From a checkpoint of a small transformer trained on Wikipedia: 12 heads of 64, learned residual scales.
Each number is 500 + 40 x the weight over its row's rms, rounded and kept within 0 to 999. Layers, rows and columns count from 0. Numbers have three digits each. The size before them is the row's rms in percent of the matrix's.

# layer 11 MLP down (transposed), 3072x768, rms 0.215, rows 905-959, columns 384-511
102:489468468471549509500467434529555512453443459502535503522471502517451446460477433568468443532510498564524439525522606562508428485495539537517451569421481487557475470499441420523571423521518435527449494477542502483555454489570517398528543485472490554490461460536434556479487486548540492551517483449475471479503484522454503533464490491524471538469508484519503535511466464567498469492503
101:459541456473467534566479534513523536416446524516433585530541500475528532462479461446529523500492534531497533516455539519511483433512589455432498544564512522479495530531402419498514477488511520543528517503508467522499526566525468531483520493487509540518536412503498428494608567448552464506529458506530460483520502538559520470514502442519527524482534522469531498502499522601505467491586
100:458516522478543595536519477494495488511530490486470472490480549537516458465524469517595530521462400482558436497548448457511433473471513516488545490502440495470507548443564530446486431491458465481528412489559532579478494544492454424560468509464479506462416479446507580489566437461535483490580504529557469516472479494488483520483513529511524449498522477531524449479486494528462532529489
101:539558619506571542488484508476544549495532581554517499553484519553464496500469506490485522468473524496534477519456481496550536496439497499507523467502515502462475475476466520488507516483519485504515478469457542498536573502516473449426510481416498496486441472528441422526480560533516451451500417538517543522540488488452520436571436518498503502422566540472548428489479531435543536550495
096:479490581487434482517500530512499618525518519523488508509472459522511504583509500493425521524509544417504479513473513496472476445529503602490522482557475489495442494439460460523485490514481443518470523542477503426483481520488531508508530450492516474532514409512555510455540485471480592514481507486428524506464494534512432481488522562521525513556532498491518547548511517484493495493493
099:536552528546527509523591483486493461508554533440499508476555592507498493582425558577444483474508550478439525575466475499550563519553481480525549527522541452526506469466550459498485475489437512516577558549465499436452537607486510436468489416534483559436530506488521509460526529546390498473561509456495491450468573489458525474578525464510451513516508414460516465505502478469500521515575
097:497549485535520520459569405597478557568498569521519543441509524474493444521534527594562551518511508500491550519522496513553458505564507479531482513478464527532487440461459481525592531438499485504435530461528479493439505562514538458503473483437510491574482475471519504539467564466461468494502502467515587478482470526432485544522466562510533439482432469549490495461581537487525481516484
098:541500529550429555440549443508508498486502553493528481464434535485453533436481576519529470440491526462604474515495462505449507459514525453487429443517530441534581430480513562421488491522551485520483529458462489471570419504486503494486574503559507522516518421439496507460524483498555513561521631529565521497486471543455502565463501491509486526459458484468484456455521472525567521561534
103:470535492590504478475430522500552453485580531466504597487474461483491479548442430473497546474559511424488480513527501555561521521500586477489512590485585478535427485578557462534497433548572499525531547473385461489489525555487554435554484526472494511533518493503541539474611507537497416515555472552509487533486469515502514449561517444478448549465512529490514430524465457556520516525470
096:513588543488559456446529565478522484502497559510580517556482425490530527508491552489462439547489471473485443508545446519501585531567547477429482422468485536561491474493379495500523416493487477484576520543472523522504494467501527506487530475468489424522447465507585530452531526525569499471478492495496525460432470522548432507521516539513512501526485506485485517469475539538515369494499
095:488490530417529539436550515482474500483501566448457481520455503469555462529468501535504466467537449451515536497507489488474536523473488521494518527536546480536472402525567424505490492529514540535486442537496454585543537544520510478575421489415496488505529445487562544464473468508564505513523487518461491482517523478553472547502447449543543474524539557468539460500587481466503462463500
101:427561510477482472510471486478429485496522478440464467514520493471448494575466449580526485456489493506476469484399506504469480523479482456518521494523464500479523494503485439548529467506485510458540427506525555439451408508477505564470424416546531528485479545462542528532523424568563473500515540569423494550516515469458522566480556506556502455474546452525488532509475417581515439516424
102:501543479482538433532594568423425472352475529463513514517452513476446410456513474526416588474475477509459504451529485470496509534486501457561514526501500501541556493533486452561524506481495456533530491610554525513547564510587477534469541532498536451498526515543433521454514503541533531552453498449519507416480521518490458403555567560427496523476453448597473477444441502500478489435529
096:529533483460584539497455538532475469452518556488548514501477431470548479471507510554541454454520543493497583555486473525416450484494435495490483571514507493504513512489517514463529527473489478450524573491415460501451584483475583492476514487483501489479525434461419509502501428563426536454454464521519517524526480464515492462513569548553460494490524486501555528498529529496558465427534
099:547498503517517486490470486499483539512467538516459527520471519442504476469441606532479449547529457519470469481462408576508420482494491540423535509527472519521520555479560503482488543512547426505434632491468512568511504452435530549570509500433490474529558514411525522497472531485552559480474424488495516542507494469495454560537501448488500571442516437493512520490525536533526455543433
105:456500445462498477509456510529534467506487402538541437495467492496468488499583559500506458497491444511550495514485484494509519450497491526468531530530482463416450473402495514456555577422506523523479498461452445449558449509507578500475408496492468505562505499556534441474543506463499487501547522476492548499464475525590483488531514493467511554472453476501445483501474480538514442519539
100:578507471467518494456518494471511520475452602466439526494510537523515472448449494512482505465420505481435539496498516473512431546498514451463588487450559477448509562510520556502480501493539484559584532531475443532595569474472448497512466447527536495524520501449496498518551516545518545406501543543515543553483460500490420501499509517467456478494452565509499536488559530462524533483453
103:537500508480504519492494572544431484492508510593410484465468510542466457438462489482487497552526481446450532458448459527453500389388562489533486566472493500520503508497532507510444486526495505514498571525512470503460551509461480532548385519515554490530424541574464519517420412437510498463490516474451575484494530467568528520465495485541413526491508494454448476507505501489574485459506
102:541554520447473541572494470499519490533521575489477436595483545482497473546485489460533563563478520502511517573545503501497562486534523509525552549517462418467505552514529486484514464484513490543438548493549494496512571435496546482481530549515481498478471539451498546408540435521473421490516556515583490499594498467474481567443459501464492448516465523437480508583428523487514508605521
099:448526557469506548526511542513506535473526573548453555442507539471445565503506511422493466497473441508490500504515493491493507482508495472486463497466557535502534516553464463558520476453493468552546483560495456465499524642579510490506509498473500560483531540501540467483458522539442503414524463551568472511479521540505517527569493462564538495474481469447516468446412589422464443445513
105:492480472449450445469497451507491497518527563477514522503540540415408452460451466529471500536501476477475485522527535545531468443594505470574539535498447508472486441485488558493521482467519603495555567536373477473517482521562473456455524486541522431399472488512460475517500434501490442491494541509547458511532491537536528529508426513463528564525533448477505546518483523515551503504565
098:438539466484513537513570545473577516481499529468520477507430543502516482513483562547483466481522465498523577514545487417572474521467512530460482512415491522537446501529425512452508512451521541494437467437575522462449527494437473498500510512472512466533560496501524506400503482435468467482510492595502494512516503472469436472529551458464450554451560480485503525470492547542512607482480
100:451519536526509503524572593411475453495568485477469542428532490490470495560484525477464462536473610557453493485448526459523468416549565463467470512479560455488417479537467460475547568482435483478423513485510505538482520570547489528481510470483564459461522526474448520455507458567447544453560486431462489539507473489580512444451506477551512424461499519494528580492534492516484481544498
098:494503508474478545457519467528459559462496532501489469498509508457572524464565465468507518473442444510506510455435482406446497417492461498469459453428532515535512490524494450555451501517444514405443488522482488509437552472502465538514601566490492469495531469521544444452453481532530538457549423432575613520543555539473475464510557480479449500410451438482432400433489495520476541538545
100:466503527502495563461500480504458511447513433485483447483463485569424523472519474466577480500501483534537510487494470506549541457439479542545522494509484592481488562529503479523496518499482519498491493448452499508507566499495544467443516550492504578527413550514466514512577521535472458433490533458508477568574488568473526457504509535558440494562497559521496503545461533502438528524522
100:510491482511456475436540476606510491498526508532416491469500527474462512457483468528533544426455529464520535490505528518586438564495508518531520494414502480559527407517522515497509541452516462495452510526487565558510489555541464537480487582512453471544494458491535531481453504472485508470567467482514460495477507478442473484491469503487497491494510512512521492554497570501513510495505
102:504461401522457484471446518451522560487461517519508533511510538569505603569492581506468459503459483482468539549483449487513510464456491507490455523453555540435496501444517503493537565567554421488488449410491499496449485551464494510524450426515478421543548457448513471566491475542425520429497467491522386522568469511517552430473483506427561495498471469478505510482570484412431444488513
095:533468431476516491551454526465510481464502531515516550541454469442478504553511585456481429565472520536552537564487531506481447546540560473504534471485497512576473579478511455480525446516489522524540527511504510499501533535539508525507483485479495619520571512421547478485464537548466492454476534529490466408405565498534524459486505470521478511494525502546537569478533501477499465390481
101:471490504545471512494397568520555424533461568456438525583483500457503481475479503496439546466478536508544469531580473529457495475505471512523511476516484481552483495561495463478496500476486517498417498544487524469498541532553440532476483497502474434543457543442471530520519470541507402504499509448514520492523508515497518673508504417439490617516453473481510534536428530539482477469525
097:444478448544493509493529528517503487565580518561526469462543467436450511547480538516487492442528525512567528486466501445509512432415494493571468502463534483499581463470515517506500510537491506496521466465498466513513536518484443534463458544421525493474514556516498503461545465494513494551482457450418531483458499503576478491480483471485535532377550578475544543457476446578487516438459
099:620565434557478537469539598423551584440495476485507522470443492482467432553567554431496455520452510549505482483514544537473559521488525566481501503505495463518390569479535513443556558512491572497462569445525524496486535472547501467521494501498445474457471504512540472513483544516489455464518452487550484532484442522595522581547497498505423499433480495529473494484607515448516492471501
097:534468416521516495500482612516491480517570538511439525434531493518554576523456525539510536520457460439485469533461502557515516463422560552469442464512557506536519543459457489461475516598486578528426497480536462534417367553456478479573478476542575493398481450475533498461567534497491466550434528528598543492483495506471478471523551494536583502523482498453572499444554424411516493498496
102:539509533486545484496506520474554534471509436493570535481467448493519529424493485523447526530441472500443503471529524570551486454449532542460462509545458456457487492499467503479476417524464460481504465505473565452469426533461480495497501458527460463536480473506424468533465517501529511498511430481492484579539491430424519535491521445545509523473439520571526489510509484527485544465462
098:462544503522449580508413557529515541516559550491478500525539524387470502495527531459519534557458453573453444531475507485508517572500489466543596488560478618548491536567447514478524504539449561495538519525479449536564512524465484509447514511456507511510489541434478467533450481537498449419487487461470512496445567532413507521484471533465523475542528505502536536577483408534453564545580
103:514520510430554524535534447586471555518426530502484501546423416493512451487502484452498500438506473499520534551513534535449486513459513537562470486559429517442549480491522488439543535521489484458499448508523443523495463435478537464591474535490480406461491459514537492564493572475498535459467549519556550531505489504513485488468462441497402473480495483510455477525521518504480565477481
100:489455511484547401545515594538519500440450488429472516498433486543457551545432568504514554469564478534507560490533440487501452463489437446435462472480532479526520495517546512586536542435485527491450489506371552523541550520421445459480550441523491571525476491486502434474460488524490466517440513515481457401465516527402493517530484432500504472469489519478523465466543536544406535516548
100:472458463491444471552534447497489568475499560549530466489563539508552455491426512532516477469443466465480520454497470547546561453529561457460531532563542473530395479429516494537533518507492541448433522459449533492430433469452506535527517510485489553582548499468530544496508523538469533451480559499464492470489479530545497474517458573534503567531484484466498494493401461507565509479514
101:438528480538483506558517520527434557516520484495559439441514543556591459522485528509526449501447537505545526526468534495441506476518457476485476407434504453558511478505508493475518438515547511512519505478491501450487525547452439537501495552448492436529523527457467539490502522574548528513505468501601551503502519539499507463533473472534476492506498538487531525463459471561412553514519
100:485513515469494531442467480483522395544535421463493504499532499438472474531559502514455486458534495581496481508539491555525486542487505490484532514463547613514459503458466537532450487488469553432467461473490468525477465528532436417480483508529548488542494466496427496500553509503494462546579428471517453387458447449500478472465523466467513476492473517493515471556501566518571481535464
099:495568583525542525522468518416494538554552550492510448480454473519419487439513466511465559431551430518495479524530449447488504430465552546524506452528507463555471500494480547545492459533426520556492433514468405466562598520527562497476498488518561503467553507451481442479536580526470483545540504537501550497485531540426487513435494541505527514512484556540437523508497430505531491451496
099:506446513532499435534561510428526525461462463484561492507522443552496527528453481538510528464440517439485507527506485498532421487446477447508511493471535543525501510468488517478461484500472476427516497558467529496514552528494502483479508490467440446491490483410555449497440470500512545538561465531505566479528501478531518477418476508507533539529549502508426487504527555457473548470516
105:501505493557561478522489487462473501484497542525414481493492485473480540495495441485528487514520506461500510532495630542536487443546500521518568455480538491466520483492465508469555485442535530499545484514588508500523535481559550504522491490539460483527442453482482518566503482502521474474552529564448493449533477543518535528537434564551548463443451470433483524549439456517460536504507
103:528510459570432564480500452500562524478515533514467434532524537450453508455471513450429512531448541493567511497523508558556494534503582549428449486598508467517537487517482513538524547432550506532456550554534487444548509582504459484461472524551480497475424482511507503485501536538464510580568526497473516488506527420400496452529494546530541500500488513503484523498476546406503483508497
100:501489538493440480480536467507463510492443476483476459490406478445504448454497550541474538516512545407458538454464457477519493609573526493500470502501504469438519428576386538512485571474498472469478448476572458477593519488590510495560536549492442532494547518508557527530437524489417467541571507494458479488538425483527427454461503527514504463481478500474537505512472468497460467450426
089:491495521589559520475549492532501472485491533522492457562496439519464499503578556495475476471455467564486470415474546499491476533470514468515447454448454565450487553528474555484450449483545450463505519566490525504505499471549461533412478453447473428424515499464471441560545497494484527539527452519502482542524455532469484461444447542547430554461465509473467506576514554505501506483494
101:427500511473500426438586449494460490518528546473531556511526500448488481533454495483537472475576479517440463505496455490470537490469471520537498494486495508513490492457572538496467459525596578534524464493513546536494549490437461472522528531552505490495473459468432516503463461513585517433542554538503511439490490535520531507476519554477528457481497515472491556530525508532501510535544
102:517483453458478473563443474588507452489492462494468518530488455468447529565463522465496525460535508497472412532521453478504567434485492511521470453538466427542525418493563522476521505499480489481513485484506544465468442520447514503482462516567477462482484567534466492469504521524482470491555472520420518476523536492492448588520574562520443494538498471598636387438547512506474539498518
105:542510546502483480496508494491462471508466509491468551513552453451467511545456440501466504524460501493496423544494524498484506509568457501501466443530508499511483483528464559499503502478558570546497494485480528485555479543526573437410508586501465482489539484511527451488491482533570447472522443448490437468494499514466464406472558411502430526523430461518472415514476545563522502514507
095:490497563507529491463406530494568473521444472501534503568498455462478493532495561477496504450530564520466482480535487558550403501476515501448496549593483491514453471456480431510560440509461474520487523414573446502438530485442489512514542501506516504447562494500479519484506493551520442566521503491488525461511509465574517493543536512528516508547522512530483479514458493511505481406488
105:441547541433500486461522443603546533506509498453463543477514481505448514497492503492434538504520457532508539481568511513549462484505526559490528500459547568470469521443480455544516490524463560555554491516553478507502433520541540518550523389462481462472498602507544457473518501521533525516481474490503478557554519509576479534516398480539601497525456540484508497545431466526521506544531
090:455508485504507526559475478538551519458565546446543495489459467468569601531462445532516510525417525473417583510475419443440529491468555541550576510491500555450521493559462475502467553513473478552482535492508554497488535473486498502482469446545472478559436450499507521563542550526488522553451485513550566510497514566458533452472514526498470388530453498482464499558471522554495506543454
105:497505563548477479465525506509541450499529585563494480429543478490460502497465445482603518475525506506513491480528494529560520509475525416524472455532498516491516508506502481475497486464468555551521558447493511542455451501511501508493444485478529524493583479499537475495542481418533416573493465539562480462556510428459415531502513544437511510442529514465540543499438562490489445474528
101:474501466526546470473526437531433490518479545584554550465498380463493503469426453477456520549510507524483453504529503499473490564514508512524544521495500464482509523501484505537505476515627460538535471510537468539468521474506432485485552561504525506538548518503538467544527504532588495567565444481489523498494474533471533429529534530525462485479569453478554453583534512570527510460503
101:519476536395512566432435498501555544485510520482509568514464418553519502456513509476502458506474462482555524514504505538525530455566504525545472526577503494527505534477448460490503584558533540561430467559452467587476449477514442526463581524566479456581504537423470489509504522470472502464473457510606457540474488499488461491530459562461510510471545522479530485462437480511489510433481
098:478542476436540492491475471496569465483479495554502505465444439491476525488449424442561494487496464441538456513535518485465525426487485517504470500501468532434464441430484458493446445553499512425515510540545479566481454520458512515493525479508552510520530452486459479420570517516526502548492504583528552522524533553484493439450531462539504484504493516565457482541528497497521444479495
# layer 11 MLP up, 3072x768, rms 0.0767, rows 906-959, columns 384-511
101:520495517476514498539544501516481480490574541539498473502471519516503522430501477378412536457504491454472407564518490484533511548542535493519432540576566486518522513528630539500515491489492519506547407411479480484502508529521475448497507512506531427471529543420420404455581530535529514414488476535441491461481540561497486504512521480488480428466500482528473508470519457393427522445446
101:541546463462615481499493448521443566528507497451529460497458481474532466483461499553490480503521520525496559518549497446533576534495529463476475462462500539523494539501555502466542432470604465503541462532460482492495453488476457532493478509410503504480487531500546610508479540515535527467507516448439478453514511480481498518538412475516487528492579540440478516449454460525515474517544
108:519439534447521474475519529474578538481511408482506469490550496428503525496458473511521575505484492455592493584488493504501505512547471548478510524533510516452469523479484477456528505501556419528516539411519449524528489482536475502520508490445497607565477528536431560447574544464509506400476491485385512487456540471472459466583455555542463480418539465473552530480474456499504469582521
096:568558453548553502449518480531502524507434519411496568618520486509486490501534526509477490531569471425470449446540542553541506526493540417508452555513470548505544514491489551503490488442519507581536531468555513501523511515454547567513563449412510446503487472484502505506510424502454444524603559540494503528589574553478536546458488587512520526486487470482490536481484474438482527517523
101:569479591508486545476563560623558534486515473432495474414499492537443488508515561524494455537520491530415480511444547411495491527455534497471555513556532517438524508447477486514494535422501549491466497539498514566537470503447436507495445497408573441568518493494528515437509523527500530483532475449455470535494529570574564452486481514495442484491453493474476509507424537485480507461515
097:514483514480486508503567541495506459555505498503485508582493494526512419484461464452498477534582513420562497493358510525521491530490465457507475535518500440469509541534430532531533495516498526457457469437489458473555505507529406506486481449510513504423442523541461573549478461622523539548563477499507462498429491518522520503506547536458502503459501505469510512437476522462477486526519
090:385496443508384472510534524491495473465532471480566506541535463518523482544527475432552467525481522529544566552476466545492575512463505492528528530514412534504451496467494523512480579527545502463502412506570501500494443488493450461494458504520465527538464513521516566444537464505475452514502461434453539486560457520505528535384555487461459480536513467561419493451513449487489500467423
102:500515468578476499402554457475529501514533441515585570476591450499459546580486458544517478544473518475480568479481521463608490403444572452511496482553482430508493475553390455514518474534461544507534468501545489533484546481474526510416505514509472521522509471494487419503446533540458445457444455497547469539508515519478512453524511547489454515483497486492465532459426507507534405532420
088:527514470506519551521442496486571525544479540521562459523573513420512511550467475436461496476528501555449534467515513544512473565422509496500490444536443455487448568498556503467449520504487501467483438553490536478514469522494498529423436521441524560489473509438507512508616447449401476550459428505509494548505541553447416594531451477516509496435566545510516473562524538550559554572478
098:511550514465507495498483529428561564513468459474501529493476441501494525456484503443514539515457510495493542541536518504542507508525533535523431434510402496536451493558474489593523513464569550494535475488526446521522522559496522570441462551507486489469584460504565547476492513478431518502525529466497487464486510584463468475533492445479534451530585494438521518448412465490540473488467
099:491475461477542522499584464474490419534501463518465490498451552634412527524562543503508490487561459565460498518536470465500496483507443434502523495457542472466451490476525575468511464572580483498517522448470529518544492524430516480468482532533445458486539503531539490509506449468505463537504510486502458536550488462513536469514493462459481564449569506509477522500524498447521497530503
100:476460424491538455489509544474438484528516444588561529483489540569460545500564532541523482455446469552504511441523489587512560469507447475569530499498483464501473445528469481518493605486510599535390510489478533514512498513471476469552505464475465458558511528526472565501460577474477511497545542505437484476477427584572517541514474486475464519459545511511512493497562449474510470525563
091:469467540507499505484421522463424501511480500566478575480499492474500476506557535456520482475465537533543492500563580532559446511449474444495499511516542544543549479459498461523444517418481477487551473501462463444556542560466499533463462511473488506491531470498503494450494443505518513465612518504513378446537468500473548534474507568534476518496498528532476502548518554463495564513476
099:514500421506411519453566496477472498508488540520577538540489481549555557420431530448605433470581452463466491525501479440502466456541464465452554472471456503530464467389544440598452486553487464458480521474480464488486559524477479480492504407503481533482497557484441542529479483464495534541529482431535484480507475527506605526525511505496501502472513458470541483461505476421553570470450
104:413529495490528521465547515571500441473485572487459477529418516449544452468556577464458447419428490467515494504557492579497481426516496463511488459558455460549524477494507494511516521494489487481471562487502461443421448496545491497448507475438451557419505526462439526531544503490491465541497498478545512512527513499542434511517541562515459512510473487511485476520515543477462515465504
101:553438482545519493572470458506500541439524508491513548496500550482448502454441519488464535580495502542388521478492491511502507497479560477527494441459465482501547463514556484499491508385538480462410514503488478579519544543513474467555471503461531533491472449487421571431492449532517497451533551477378510486515518514548481494462438408493535484517480513554546456457445517506492566501523
102:491444557492544577481550495537509430463484506484524478444442523481496509471463471517523468476477446476452509561457501484477503493436472460514478502549450424513456491447533528420577516520448523612506494407465492538475476452514461462513517521484522545531454535529453503449548457487483491473484504530509608486557447497481508549501496510446470530451542485470572511449453543500560496483534
108:491527466495460586455540487487477512500473489471435510390477559438454525502481568390538497512514520466530431444544546520496541472488565549556448516451479495476473569511462505464524517526373508495573491594589533486571491519483495495550477439525501516512459534517500551503534495538521514458480499514560474507465478450455454498514555490543546435483549554484528530554534476551624434584501
103:479577544499457500568473548491478586528550504487457448472467530516463530490503493465495493513592532493561516481538472513532523538452483533536506498494461567440450476430547458520520489524575529462554448461458440451551538512577389526545498494459493476465472533570438532452520451423463568479532516476496476522493468453530474529404514546579496456528520523519491494468518550532487485525474
105:556514525477543475542488555504526516494549508505497541481473469437444454482472512496579547562515462523484587496503467477494540551563501524470490431458470434474500468496527530470432506458489586506461544486518509515508502465487460421496439490432478461476505559570517529459514500539514451581551511509457487545595475525560500519467491576506541533496499524454466559483431575495471515568590
101:530548529547506493484550463481471558596526513510521504445471570535506527501504526579468546530510491502515520490502490505504549502487495485425512489493527444487547575561453462514543495535515530537515496479504457566449563465574440582511530561485480455598575511515470506547477515483486469473517509527428577509458590492521513515499565579518485490506538515524530495476511494447533561457545
101:585510541484479500471536577592434510503432480514491445496403465532461489476501543452485499504476516526501528526491514424527508433516513494517505445522564543456473424533402522448439484442581422452515536493537526512552501518500544498504501483462541518470527566535501528501509519532501508497553522414574424422478541447523499442501477540506474497503543467576551392466529524481493473464515
096:497470513465495552507501485452491545503485534454432438508543436504561496502498483496516446509440511554500454527441586467525495481560442548465486514473447469468449535454541480512557543472477582497464478518497466517548466512516520518497540518416484548463522481509476478515506469535530514408473401414524529432470485539480525515559510492491507576466521480550474521479569540568549527520487
102:472439501435486518502495444614520544500516451570566467512474501441490533508490400424446502534474535551451565519525529478415514503520426482569464516475519540562539527534486482505475569483485462437546522448578536503521458444425478537536481413464497543530499482475507514432419447491472439560533506414581476570556522450506478473518498449470471435535510456517561516466531502490496513505473
098:470405521520563517481465476441555552533487557525452471537477515565513550454536494441511504483448542476520454445553570524494455492514535449519443489507466522497458418438489533535499475509514501456563465577532472513468503485519503446494510489544516499551466519476536481518501521487427633476470460379462464504561516561493490429483515499457593554487561486517509517524490572514435477504504
104:504486537585513488540469437476512444477495517551440504563559516513448478499556521486473503512595528490518439606443486511502589474455478452426479445565528430541499484447451509507515456538477518518549527571480598484544453488459546420481508528515505532461514484510556455536501507538548466509447580548508464449493498511531510451541602512535544454495504447481579560550441500540545496454484
094:470473477555543506484486483483542502463551527431505487496475410513527479452559492453496505449482541509560486431466430501458464576468496524497546474490535545455544521455541486508481526516550578496460496543442509543441512493537451521455412468516497551483562396535512522418574455459554531565576534434480597585454527497455554519429568474454472465505495500501520495499450502472509482540517
103:497490482534498475454460479536468452524481491496501501521454511478514503495526505447498532545536474538507532608537443574559528526532488558488439428479432467457497483484553453578428482489497495471520530428517459572476535534589509503522534502487486424525475488506524541525472520545467548505535535518508466458512484489444526501477497483552504507526485626471498546431515520538554468479542
093:494480550475550501568542518492465498449503463575537505511465471572562508568477555445443547447456516539460470502511546514487498420454427466488468485498491454575488510531458499448487493530473498484447565460488488507474525542455503510485447503467494475516498492548546524434439504566505500455491568517446478536533507510464581532501466523536477516518470478521515497465489479561505437494457
100:513551450530552492462466482504565492540462492458489534433481441461493469562527529491518547613472523472535485435530452513505402467537525505531494525516455431519462428479517552463519540586454498513496443459499489526499527549412490503538487509451424439498526533480498475532412443531496522557538507473528494484496466468493492563580524538484490478453461545450447543499516487535510582470531
097:472451526471588512554562453529540479520415561510524537521458485556477524499479541454516588480429452535508534477487501455508518567485492432559571473487487441460530504531528561484450468561480536444450509462513519427523522462508483472546504488482526452603509407578467497463488483542510495525495485437501419522466503402503577477480527494506449444505460558525514428594525522484540447518564
101:485535469474550560430581540575547431584473529415545501538477517491455531491466545494494497564509547468463535518419544621456493432485515545459483557516441456491517528406462579490550497450591481526478525521513503507491483475500523568541537445539543512507553568515416403537564457476477449508551545506516488475452491532448495509461475530487579437445499490519488461441448551436483477519493
097:433400586505504431565446470491416561501431483515492451496539571514462531457447483466469483446498462460493516504476448552538443501616512559540528456500556473606441522455518540480528519458517480467433529525500395545519499518463529516546522469475452511488535492482502506521455551517514434442506427527519594477556513519482539454566452475506483509474462473551509463505409510424509501494508
099:529514486525537479459426516434519526500478539527523522584479564448409518555492475548464519487563551551529574561449520512490538546483537487436448562478494546523562486526454437523485561534488551516528493569552532499467495419543452549508550531432506449448540443486526540572514457537472507467437483492441578494543489492499467491540473422455455540435534578472508486466507517551531459539512
094:501426481486519516529577490521442563485474519510482492570492479504474464507530547552501498411470517506436411558500529568458375475579550510465540537512616572464493499428537465597472521474551526523521476503510501607519498476461548427481466452512502475516507496494557524484460447460501500526516433461496511555464450499490491611423502505472551553461472563506467512424459536532519466556551
102:503550562472460510476498525474556531515483518526567553498540502467491458459472520521514502496489472574538444453471554460526435486430504511477445497496547525476525490545582456475533459539515476484550531442465509493522578546493523463545504490472527457524498490566453482513422499481525546550484512516472545500528491488536465503539530499541502480494499475441509471482516453551420544564528
100:445486495446579553525507543474509479514480491457510461410526484499450452514596478464505410548529479518520458491491481477490536553491483531503495526439488463450524506488447485484524516505485463515539537404452517502486511505560427463541489462516460516484534482517426462549605405482565569551527460458539514543550455464512470510544549512471572460466566543510507465468514498558550467490514
097:540537533498499542525582564497460474517412510540560441482491451465515477471519512459548498467502555460523545509440387492478502442460540493552545453482475490540445433490550438497542519557502385427525527500570406468470474414590591445448550528466468435491520476407483556500483432469461532493558482451471507498545444506479481537498479430476477547534470526499502520473502444504537482522429
098:507549535533448539524536446524505553515459528545501493504499479521507489516489489501490520503555531445488543480428496438508443477459534523541503507535419464460495488488435500532460510540479507536557490466548502512521558441532475492479502493398532474523569481503542480494533544525505490435569489530490467494487463483424527442499480531542560438484593540454570434581492465457526493477455
103:568494472505576474503501459460475477564468487489451466474523526524496538525479465517537500465578557457467506547569413492490466526513492511474585419454512554511528462501528533494556472451531541579504486444525470467546515414488531476532535467508480460504549552420525492510506529538441542484466539441520511501563446526479506497574496501430543531500535502510448532514472546492496489493489
106:495535494527516468449524547481510441510509442516583544426477506515597516458494457478531497530472497471515500469506559480511477459445480457478490510450492471510476571435522453500508544478524514463515501465597504532455561480529450525511472490528449474539508461487439517459474529539507514480473455523492576501493565537480510464423492522547494533471458511445519577493513480454559539517479
106:448498519579368554478504470576429588496553468517523466458554470541503480562473527497426482546550510498533472513483481547536551509505476464540476457562438501488505493487434558552475544468502467476518518515505548438543552552560567540463542463594490456459485446513458502462455519517536507487560497495521509525517535531472508498488547426519493581471526492484518528528465513422435529519532
094:500453459496443515470530486530477410489531533539479478446432515538530465476456492533521474483464540556546443551545539482476476527521538501486553500440484554534538482454509538485476464477496480520581514452524500459557462519541482508445510501582516479495431488529487506434579502545443510513440422488465528486494490531501469551504502581517506496448510433502510532568559517469425497511477
093:479539566547484547508495501613532493534408475474590467464463481504486606525469492449517522435541494582515497446535455567518507489520519444551486455537444521459522477512480529416515626492500526499477541504466489495456493520518525512491479527552520476531508451476490503434529474541475514486477520581496501439505510505475501454545473502504478510504491504482506553491469520507480411525467
104:504494487524499539547507452511494498456548490507493530450463514550465565463544438461493490438619494481504533461476502447466493504513511525537506461493466545490460510470484627520506435551472450486524619537477515474487484528436542460433525533505546485575525504468461544512492484473478491497491503537554429474577512538543429567495475518542463540509479497468521520545451475608480465569543
100:536488483534506498473516480591516503511495507499489579428530522523511567489505494361563454517527508439503478469506579484493492443499526481437486489483557538474510532506463512484530531502495502460475487472488537510536470486513527482544444497448476494502516522537480449484463491558551472572443501448505487453485530499509546506485488472514453455507561454558566505479529463532441523516506
100:483457476479512477574487428474503457527497475544551546561484507496467518420486477487542460474455479478463551484508461471492510487494429470510506486508540512526538526540519469513411570468518496542494501477565404523527454544500510507539527495520444456466456533482536484477465555514500539588518437457499403472475557527491543495420449541494488430508529470501438465448470501459566522462476
098:533527494526481442513501565474463545533499471477521494544535546540467525466433531447403482560479559476543493535491484482481498526553427550625526460485512504516550534517572448497464469518537509538516480493530501470500474503532470524486511413474473517528528503546450506501501583490478537458561463498533561528506524554565472564491581505539451508532471471550481532536509492532537483499443
106:539514470525509559558585521622509476510522475508524495522529520493505494462477537455507524489537483475505525452539484454547498545454424529481568494516523476536460509512496460465435443498537490427506521468511494515524539480502520489445559535391503501506577522464451429496519512495478500507516484539484416527514531544484500466542440471492516499475492511469534434506560481507494490571544
087:492462478524419506480471509479424579559538543546517548520498534463566526467553526520473485505539529480478495426484482552482528561402531554485481480481523487537508451470488549465491537529428487563593494396519477495493483477534496529490570489420458598458511462476491515505482515472524516482532487504511508425511588550520515484475534462603504583583438459486453505525422560525514457517499
103:550481459471535489505552510492504498530552499527551498452519585465523473501566528485569568538575480521517502496522513481506519480540520606555473428494462569513546511476475497451531490469503497510524516435537433516546511408545497521472518484532480505423547499578484465508525460504410545506506534482458579547580469538477489488477505455453502593446464541458465488510455472521472520569520
099:540613454486441538462458416454489506539496495545528538481482506508466490494480520533556506489542596531526504482493489461463515547500463553493568532519577509408465484440540520524481489560527587529489507460456492473453496453488470522579481551525495509512488442599506457589543544539582467482410509487459473488540483507458567587576471486544518554566521486508519579495452508502555577527477
101:512478469509533503479510536463585548471506542497529473568535448512516522579507574493490447484494573528484536411461530463559499511555450509552464451540511495515511481505472512562418519553462509474446527489510469507549509522562508504512567616523533508523484460558426477518498483577474531508453475423497490461548514472551470559538454500495483480554532600462431474458576449508450521494461
092:441514467494502562457483511521581487442510511477454510500449541479467454507509404493515481529534513470505521507408489527558496494523446479501542448475487408451611523552525513492543541542448484514467458474499476525467475547541453474488575495449501485541504499495501490438447462463503464473445515538527530462517444526518388521499564519455520464519514499414495450501532544527562515450537